Each number is 128 + 32 x the weight over the matrix's rms, rounded and kept within 0 to 255. Layers, rows and columns count from 0. Numbers have three digits each.

# up: layer 11 MLP up, 1024x384, rms 0.296, rows 0-21, columns 288-383
# down: layer 11 MLP down (transposed), 1024x384, rms 0.279, rows 0-20, columns 288-383
# gate: layer 11 MLP gate, 1024x384, rms 0.273, rows 1-21, columns 288-383
up0:146134130146146164108140162147076155092123151180129147128145165153149147119105141067143142138134075095075084101134159063121146180133126158162108132135161123150152152144150108134110113103089133079103145090166182129068163122109148157148165167162092150123136115125133193143188080104125169101
down0:063103161125106147063105114081139149169125128126147093100086120116160125175124136125127115185091113143125100135136097110127182075113122075130129116139198155104108141157093120099149149157081112163143115134114069120163142079128177111173105105150103188127138151126096065118148078162134159204
gate1:094152175099098101146145162172131144143140181112153153129114064145160108107183159123158183127174112126169116129126127119165161116185139175130086148132097112149092130085111120092137084142120094121154108127197096172165147146062140164179084111106111151069106120108097150092126113090096146134
up1:120129140169091154146125208122133101203114096154104080081170108146083132147095161109179087186115135174145114162145100125138173107147213096093136126132068177064208062054129121155111119070153151165108096132048131097122058101091141198140154172107073139141164122154152128145109166173122166104
down1:119142113161169151140121131135149207125187124132145125076113137112115097123126077155131102129113098162162137102108124150123147123162094120129138091068148113125117106190130174028189125148121143114092132124110154147110154077088095134112092120100144123172112153084128160118132136148086153180
gate2:136093099171135141120132098071085116110112150181099122133151091169154144097175171150108154099155118120165141112154146118090130166158191104098082125153101122108125123138100148149155087137120081163141086148147159074080098158082130120132126079080076181155167091172108154141134147130140113155
up2:146089150160110110081118128082092133099089071071107088112150104165052124067185136170084140090134124145121160165162141154118075110109152125083110152167105120071114114079128112124124136156158147097128114156096165092084135154185122076081109129063088169139109127177163121041106138146167141139
down2:150114092110115084151114098146106129107159157017124143068067063106134090068132154053127166109167111136135130135128139099083142117113155099083095117068099116136185092112111079130115085154172157149143104181137125099151155140163076100180152120148092167130140135134110145199050115085172167131
gate3:045066113136171142112134146132165090134087115106119105124136108095140097161136124104129131133145115113101126196130158137122169117117072140098125092073150149145056091058086088120113134094119081110103147109040187082086120114053174137139153140155124114140170114084144162161155137146090137123
up3:098149171177114095155214157152131198142131185142196143064081049099184155128125166114113107160174119198124096181160092150125144230136108107130045146175115106140157201132099131133124166193142132152090085155191167115141148156161147161154119147055127108119155140205070124161105193111121098068
down3:150077099063082091116163113115107119114112133150099180160078145118154129058157087118122113147177049119100141142146139084145129122156136102102094077111143149141174213105085140132176116164159118088111066096139114105159135130210104130084049085101121156117115140206161098120166143124139117147
gate4:076116078143123217165167121100114099116124124150139131106176177157161120148130143117064119105159120188101117112150147171098135176098128125141172155124123138126144109128129093135116114060135171199178144102120099105000154139100151122123137117094109104125155160148107088132135131165118137166
up4:145121159139151109107103172087146116117112107104147118106141153151072124100115142082096158152143160086115126141147084089144106088118065166095189095126112147107143086138153123087110128156153136157106167143176129063145127124140141107138075114086142137085124163100133115107124168135147088114
down4:171193167131164061146116139166138104090123116191110159095085139149175111155176157120088087144120118124147115203178173125124184066138133111130164173131121146154131139110108176152036118111101139164147115134150125141122102084155127140127077114095157093134131180103144108114185123139175107208
gate5:078104141119158150168120105159086193100115168121140143136123156128119105128128136092108116144174085107125081154160141187156194096150217125108111149161140129159171135111124124137083088077127107108113079116114136163113133088170140109142153070093097106146192028139160147098098192161130111093
up5:201153097109106126104123119107141125129148112151133171109102103086063152111118115132105081098111127145122161146069149080099099124117146123144106093145127123141178120152144099106127135125118132148085133135159136127135129152118120103095081171127133174093074131127105099093088148137140127134
down5:053071176123141153115094137156075141120087157091130150125124152125123164112135084103101133158124118126103106088182122178182169085157164165167107138133143120117130113126101139153090094080104112175141122139078126150145105088174167096148125110140095109198216088140128094116126117069070120095
gate6:053169142159153141099192112149099106115081122186120108134129132141093077109146128126079075124138100157085066099184094112104141115187220112130111141104010110216070140166125076099107148093123103127135135106136107152097108104096122124202127147117160144163179110119123090091137132135162159139
up6:086120098159118169096070144062127084075115138117160166132170120082160167100126104061173147108098149125117191135122154131141151157140142130120197163182120111155143080123126147149136140140133193120150140086078131087153145115122130118100092104103056093154138142135138140112167108161116139172
down6:121167089104121129115132091165096133102120119055132117102173127063209127155120184090121127179087078141144175129162155122094163106114169127127107119113175106170111062153071158138132149098129103095125137080109107144079117102157044170067145083119121173183145111131116106169182101134171191150
gate7:104123129154132150140107146148154154106109100123131154136124108126122066125121113138141056119140092090116140136179127124059153137140094151118082104082134112148128081156123147065099028067125082109190135169143156102196146132105108091096186132116115126091129122118103183164116168143089101079
up7:145193105139130120141165105150102114070165123117094095135066101131054115151098156145145133181147092049132144057132116100109128145065136136161100149129142176133130188127140133170189136113154103086077130180133095115114109173107112132130082086194144145143153128068128110164104093068105158155
down7:165162105142108176108120122105105181149133127088144160137205160115134141119145108140120097124121095151133117099060115147124135129109098149158111170144133108120153102103086049138105155124161079133136176097135098139067174148111158099202118047128100111104171125169147096093081154117120061101
gate8:122108140182128148107124121111087152124111213140112166136164131072133123144044129148101193134175139118141078086107158129133172148091087153091179145152078109143074086084106162118155093116125112123157151147083181094109121167136162181119135122145135165134152177146062088132104105175131135181
up8:151185095166179107094122176135107104128088105122151123094136150153086133092154132147084143159164129218133153148122155154088116099159187111114106148115167096131107122087149096151157086110074156129131065159169121129080144107087093069153146158097059138133090097100149104155100142137117169122
down8:102112137058088132153068157177134161133147080103087142096143172150108059105128116179178110167133105159122151149116101139097129181131111134081155153111112144105150099143091129121158194095099065097121145111120204117134151127141102131154069103107160104060115101101145092123146137126148102147
gate9:140159123108180142109142148074120154097121153113186103116107147201131150063103160125156112084106149145154164138149124134110110112063146105129163143143117089143117128099161130140078103134179184115143076133170112085084177093115096123130131142056146133118125122115113134132111145109154106084
up9:078139102176166146187109168207168179148088128142115074097092114083102137129076156104136101146088148161087117099148159132152118174105157103126124131133104153100088117130063146164131132113068163146131147113171104150108148146147128122121121064108120147144140145123105146151141141143149152131
down9:182122191147080129204138149146172138135118166111138173106155087093154121156105094139164119099111121105152114188150082109182114114105137119116184139062126152139068098163133108101106133092184112139103114118155091131125171165106142148143104133098156173142120142149204114149133162170133080111
gate10:160117118134030159095149122044113159108094157133138131110156152067109188154165166173084140150194118169107098115060158166145147178109086115084142150070161154117166158137113086084144139105136149094151125137158074126124057125094135116141136084114180090115108116085079186116110134146113142109
up10:135150115084121127163141122185155182129048170095128123111174161139168061085102115151071108084191033092152126120155207162144167124109110140079127148170072154121198124108169145128152179130186157075141087099138113111106112143190154113135100100113099121133129133160090181047103113169108145195
down10:092106078133136131077097141067111137157126140091152098138161076080146092122224103131063165102128101078146130137156118112090128149108162153187079156128177149164155177091064150170137151139115127113175133153130057125168086207169155119109138119084127177132168158110166149102122118114072159119
gate11:130100161149168121143134158189096150066035062108137093205124144159125115090108152099046169098129119168141144143163046092098164090096091123122150114134136203160126137121083116086084121167115160140169098162140121145146144129153099078082073112077123080165146114151119125153106122180112185148
up11:139113180160074121130166096156188164113117180128106116132120135146103144107130104152150142179033132134161095101200119113133154134139125118184160119083062156146123090094155134097143132149083186081113143182149146153074132151195163090141165100129117147126086063116096152139149125111148166145
down11:147101181124090109034078106121132131077122134095100156134113177131142135100183084057130151143087093146163176089145119100129117129135135131158073118157122090111154188143176106103088108122131147121142152106096037138100102101094129053108124076156154118133110127114080137117158169120101127120
gate12:167119189097154107179160131111144069093130095144134113132128093125124112121062157167122103129124155114129185114148166115097130141128176122126123072179147120109087112137175111148181143096129121145108105076109107139089164145114141158143178191074139197120143135130047064133113115122135113096
up12:144160058127142153112081064174158187145162127062113055119140136115150088100150127130097089123133137155109094114137088077126148153111131110118058126098130060130097097145115094118172155081118143110168106150115012118217081131184138096118112165150129073190116155117157125112095175151152101158
down12:078183091174115161065156102132122132209108111093109091098151074113160120128113103101122090137127145119126132126159091095089138165129115175174089128082113070109151113143096116167059140177125210110162144101111123074163099134123134178094059156126115060151114142109118144096148140114179063111
gate13:081119115147086179143112171122110194144100133075150121107186213169130146095200101171165125117067129124090106076157142174120150105126158141120119107142149112133052092106126143093188143049061184105145092143070144132058214168123093230184114116114155143119127065127113091136156116106152099158
up13:162131129120138126119112116182105107111114129168152071110120145094125162125125147117131101084156132077172138134076073073103057041115114100141129175120154170159143132127138131169096165164156063160142104115075153156090146069120150118107167085183118078208136184174113087144073150109129103150
down13:156098072137132157127106101099137103107140057121153130111131053124160132111070119150094076053157090091178103141095137091102101150110137161131157122072082164158174149079134088132091111122189101112093196139118108095127148157147116160124205182105135080136124167132112132158110113152135175128
gate14:117117116104146054139137187161135159159126096149098123164100141094156137078141137121142113102189069147106114163112107136087150134100211115131150106111189118116106129178168135113143161122108164063113115144152125050028193096078098157121118112088125114151175123161121135125157143154090105119
up14:099155165145120121132072108138094102162131131109139078110086179099143125114123201074149085161129136135119175103097123155136140123114128074113087125116099111116158158135135085112117087133152129173065070105143153158157154165094169096115136084092114125146138116130152124145130122070118178094
down14:134110115141186186118102124104147116137112125148126124077173073139140125139163125127124098124101110135168110142139135216125113103147096110131088126122085086130144095128146116128069120141126172118153081142110167183138152154127091105168110119122185150130158135134139158081174129121101151152
gate15:155096135085212100145144105119130059120138135143145177109119149003131102153097103052107149124092166151144122160108084131159114121113078126094170165143145105097168167105128090116118072108161132134192144175144146136142159113099079116155122091134135161066106129182098119142184135139094132168
up15:104101106139125119183124142093125121119142188094150082095097122101118170100081147106114120113108098125156143084125075089133090130034104112090120139086138153128152061150119146124112160117072139129201089155121143161106114127123111196094116109144106159105199131136183138128114111130143150131
down15:107185140101141099068118095150186114164144121149108181082114187128144099078148111130120153133116139105151131119144145196116156118133151127141135154132092114143131086131131104140079090122164122177109141161061167084102152114124153105133151144126087101211092161162152157140150154116076168118
gate16:145160159138159140139173119146133066091159111156084145143148100138132188181141109103122145115097109161082127110150164135138061170092137079141139123124173116116062119091075137130148108140062092126132113100091147064122092139137179145046163163177141113130145116136129133115177089133117090135
up16:131188130112090188136105099111095160221100103112103163129131096153134190107176181050153137164186153103084130130151104166109095115122131080081093038138151095124212084166164173173043173138172089118123076176124091138077125093124066152113127164124107105103113107092105151067110172111118073127
down16:065153097149127194158151151143108173122091181137177122138163147125142086167165090129158049099100146122117115156172153150081135099139171181166129155169113158084152150149126106156126166082123098107109069119105139121173081091117123138187052147067117092136176118100111152197139122188134217158
gate17:134143091151087164119079144110135098172102098127108138096111101125143109111198110148088140133140108102116134153159105140134121106168196171131116135167110174132132175102074100100137118079158122113103143116150133149135140176121061162091181117144152174111129141140129048106078112114068138124
up17:098157137120080136114160083127169093125188124116086094106062178113093134163194059132198118150120087127141156151179101214103113171138112168122143149159097145146073149123130108170114126114144096098090136106129150107147139130140147115129133183113106145103144148095144117101131161121098105158
down17:133122115134090134152146129124194129155127101075141111183142166134126127162140155078153117146127156115115139159155133127141129195116101070149115087091114142110135089188153051113118132123118141110138146098153109112067154119077147134158141098122149195105101139108161103136076210135118122124
gate18:115158165143117073149135098132109107175138086105128059172124095106076054152188148135164075108210098138125146126122147124102170113122108165126143153115097102151142111163084109113156186149182099124097096149076131119081158130096101069111179124128102135192200162109177086143176166163170152133
up18:130119098117150080167148135120156105140104109168138114180161143176145057134173127104119137107080138142156138115133089111148157093053112158179101135159100141126096177152071099114164139103113110104050103152149087101192100127126133141087121164168100142175120133118093151133132135128109153109
down18:152113061111112175102115155161172117124120133153139116146142085092149108136081166132121156127042137050153121158153086125102143163134142123164094129112161142088064130129161128082180113164143177072168119109143109166126091114090143139100142103115127155137146215188125056101117126157118132162
gate19:188104130139077143114121123120171105141158154114180163125109103109127144166134119146210148156138163128200134121092122135056115173117115127094127139139125136099071146124146116143133145158101133121111151130118095124119098138164154116091127124094058140125129102143149200157178172081078220128
up19:152146109199135139182121104126090197049181120170120088139122164164129098160131158136138127157107112205147117103162188176105107133174142120144126166116151164092143119124159144097126085160163113121174109146161133118071128154110172120156195177121071139160074161139118087185164140134116134141
down19:096136139095113104160117171183122086168146179149136060131187125053109073091097143122192135061147137142135116131115154097131125175167146095130164167080079149097157116197127142123108074074104124110153128082130140126162164079100160173104145133124118139110137146116145184156130103150075072105
gate20:167139153148168132179171117150122158097124126125128110166083123159164089130115161194137121113064152101133150137172125112141158070156079069180129083132123103137105106116144106121062101094151132126141111089096065072115144162083083107152134167134172135150086126119132130123165157102109076160
up20:112113103137067165099096145119130136160095113058132146179139119132108150128144128073153104151192097121104155064174112145101062133129102122171128170159128142075160180122118121061117110165137114101090133148126128111095117162181159132025117133062066142109098080102115160109106160122239162129
down20:182176128135149233150148119189091131077126123204110078133166124167108147136075117141138128068216110066124153121135171137128082083144123146121147141146089155132149198186136109116122104138045143093111171087095101153157077171128087132127114060153163132105105157072136125165113107116149133085
gate21:096135118122112162119131144102152092130116100123074084153117125148119151108067141104082158131102156141113068149057106051092109086098190119082153047145093113093146087163096117125107127082099154079133131196144102124173142097115136152161192139125139130112131103142156159138164166128099109134
up21:107167136052135103112166143106059076095140057064132161095149093112175103088098138153136105144121197170115149160139139160118085116119111147153112141153112129155083102124163124182151092167164104179210101095111120142120192192169117104084094092088171119113107169115180085136130138106164145154